Each number is 200 + 20 x the weight over its row's rms, rounded and kept within 0 to 999. Layers, rows and columns count from 0. The size before them is the row's rms in percent of the matrix's.

# gate: layer 3 MLP gate, 448x160, rms 0.0712, rows 294-299, columns 0-79
# up: layer 3 MLP up, 448x160, rms 0.0693, rows 294-299, columns 0-79
# down: layer 3 MLP down (transposed), 448x160, rms 0.064, rows 294-298, columns 0-79
gate294,101,204,203,228,210,174,203,205,200,204,194,199,196,180,203,191,170,173,214,185,173,154,200,221,197,148,232,187,239,187,217,235,221,201,186,193,185,254,206,224,230,208,217,187,196,183,202,191,174,191,213,216,202,180,174,207,200,166,157,178,208,237,178,212,233,229,210,201,227,191,222,231,190,200,228,224,218,183,214,195,201
up294,105,180,216,182,242,183,240,214,194,202,199,256,173,207,165,210,200,199,212,171,220,205,194,188,193,187,227,200,215,224,180,217,208,213,208,202,220,182,196,166,185,200,228,176,218,207,217,201,198,176,157,216,194,227,205,153,198,225,169,183,223,193,169,184,182,170,197,183,221,197,208,210,191,182,196,215,220,191,217,182,211
down294,102,189,192,234,224,226,211,214,221,183,185,208,216,203,220,209,202,201,215,210,192,171,207,195,191,206,243,199,218,210,242,236,206,218,200,209,173,215,221,206,252,219,244,156,199,201,198,207,187,198,173,230,179,211,180,158,212,192,213,187,192,239,169,221,205,169,218,197,209,201,261,230,215,201,199,205,243,201,202,200,170
gate295,104,201,190,233,211,185,166,214,200,236,220,218,186,206,193,174,212,230,191,187,225,190,214,176,200,218,188,194,203,218,204,211,198,204,211,214,205,236,188,199,236,206,182,169,193,206,200,240,169,178,260,192,213,158,192,204,222,233,192,200,201,218,232,188,203,208,178,195,185,195,205,211,166,206,209,206,203,206,214,221,226
up295,097,202,176,185,220,205,185,198,193,199,181,198,219,173,219,179,228,216,224,216,219,198,217,218,200,214,198,195,209,207,222,154,210,213,211,239,181,204,194,188,189,217,200,213,237,189,229,147,204,199,199,184,205,151,224,154,172,166,230,195,175,208,182,201,201,189,218,184,202,172,211,216,209,196,191,229,219,208,178,186,177
down295,099,200,193,206,221,164,171,205,222,222,186,178,221,187,211,168,207,201,200,217,191,217,212,182,210,204,203,196,170,183,197,174,224,231,204,239,183,232,200,197,183,215,190,179,214,213,242,192,194,207,223,211,219,170,179,183,187,195,201,183,196,210,179,208,202,182,222,212,222,178,212,235,210,201,194,239,209,210,216,185,227
gate296,099,180,209,176,228,210,227,218,222,183,206,178,238,181,211,189,172,196,230,208,195,210,215,197,180,205,205,185,205,175,156,201,241,222,182,211,178,178,203,210,165,201,191,220,219,209,196,212,235,186,217,245,204,196,169,200,214,176,242,190,214,176,181,219,220,225,209,227,199,226,192,191,193,213,205,200,173,248,201,191,176
up296,098,237,206,230,197,198,188,205,206,208,182,215,198,211,189,190,206,224,145,186,219,200,168,183,181,175,191,218,198,200,215,187,220,200,197,191,170,230,194,210,219,214,208,205,174,202,206,175,199,168,217,191,199,189,190,179,221,175,172,164,173,206,210,191,193,154,223,227,198,198,186,258,201,188,195,200,196,190,174,212,203
down296,097,178,183,156,197,154,189,221,202,188,196,201,160,207,204,203,212,199,203,178,217,196,218,197,236,223,179,187,227,206,153,187,199,190,214,235,204,202,209,197,194,217,210,218,195,185,160,197,219,175,211,221,226,199,167,195,198,189,227,212,181,175,195,210,206,242,187,213,161,223,197,186,174,207,198,197,183,222,205,217,178
gate297,106,211,193,165,219,221,176,196,191,216,183,199,155,212,187,188,195,192,192,193,158,190,216,158,184,199,202,181,213,191,180,199,201,197,207,193,216,202,193,192,216,190,224,202,186,179,215,211,203,207,182,164,228,188,219,170,195,199,235,165,203,243,178,235,175,225,175,177,206,216,194,237,224,202,223,223,195,209,172,238,240
up297,107,181,212,155,234,212,196,180,223,209,179,200,167,211,174,197,175,209,230,205,185,226,234,186,208,214,187,208,219,192,232,198,190,209,181,175,187,196,205,167,217,189,193,195,199,215,193,194,194,246,166,197,226,188,233,171,203,202,238,183,241,179,170,192,188,201,176,187,178,195,235,181,221,201,185,230,192,210,186,228,210
down297,110,223,200,160,220,202,188,203,217,194,181,214,171,206,190,208,193,217,189,216,194,231,217,187,198,204,174,204,250,212,263,197,169,201,195,162,198,193,211,190,194,172,195,196,198,241,191,212,183,226,176,199,220,198,215,208,181,224,190,188,228,192,152,200,181,179,186,222,175,193,197,177,186,214,219,221,218,178,191,209,218
gate298,090,201,224,182,191,208,157,182,217,191,189,218,183,192,195,193,145,209,198,204,197,196,219,170,202,216,193,221,206,209,223,229,201,223,178,230,214,167,190,182,181,179,225,204,223,179,154,200,189,185,196,175,194,176,175,206,232,203,195,190,175,175,185,180,198,209,240,193,180,220,204,186,179,218,199,218,193,216,216,246,204
up298,091,182,178,188,199,209,199,204,211,170,170,190,183,199,186,168,188,218,244,203,211,221,208,235,230,215,209,220,180,242,226,217,197,194,196,182,222,189,227,198,235,226,206,257,234,229,181,177,168,206,229,178,209,219,197,175,159,201,236,200,231,230,188,192,199,206,187,171,210,207,227,178,194,198,195,214,232,223,192,214,189
down298,094,260,173,151,214,168,214,207,188,208,208,176,159,246,185,185,199,199,227,185,232,206,212,208,214,198,196,184,222,190,195,202,234,193,217,208,191,186,197,188,186,211,214,207,203,236,198,187,193,193,177,183,214,222,174,211,161,175,213,209,233,183,175,215,216,184,203,204,201,151,198,186,179,188,198,220,233,172,201,192,189
gate299,111,228,190,188,190,218,203,227,199,251,215,193,193,206,171,214,190,201,197,206,225,213,199,194,197,172,188,201,171,238,200,175,217,199,190,190,189,202,189,151,202,205,184,203,199,192,205,152,188,225,232,199,219,170,201,182,219,177,200,198,202,177,214,244,204,172,166,204,173,207,232,190,223,196,184,231,212,186,168,210,201
up299,117,225,181,200,223,204,186,206,195,217,205,170,196,211,166,207,164,210,201,171,203,206,183,179,179,194,196,197,175,210,205,185,211,175,218,207,203,201,190,160,192,215,201,182,209,169,188,172,200,206,220,210,239,155,231,192,205,162,216,175,182,198,211,242,195,188,171,206,164,231,196,243,200,180,188,243,195,200,174,227,208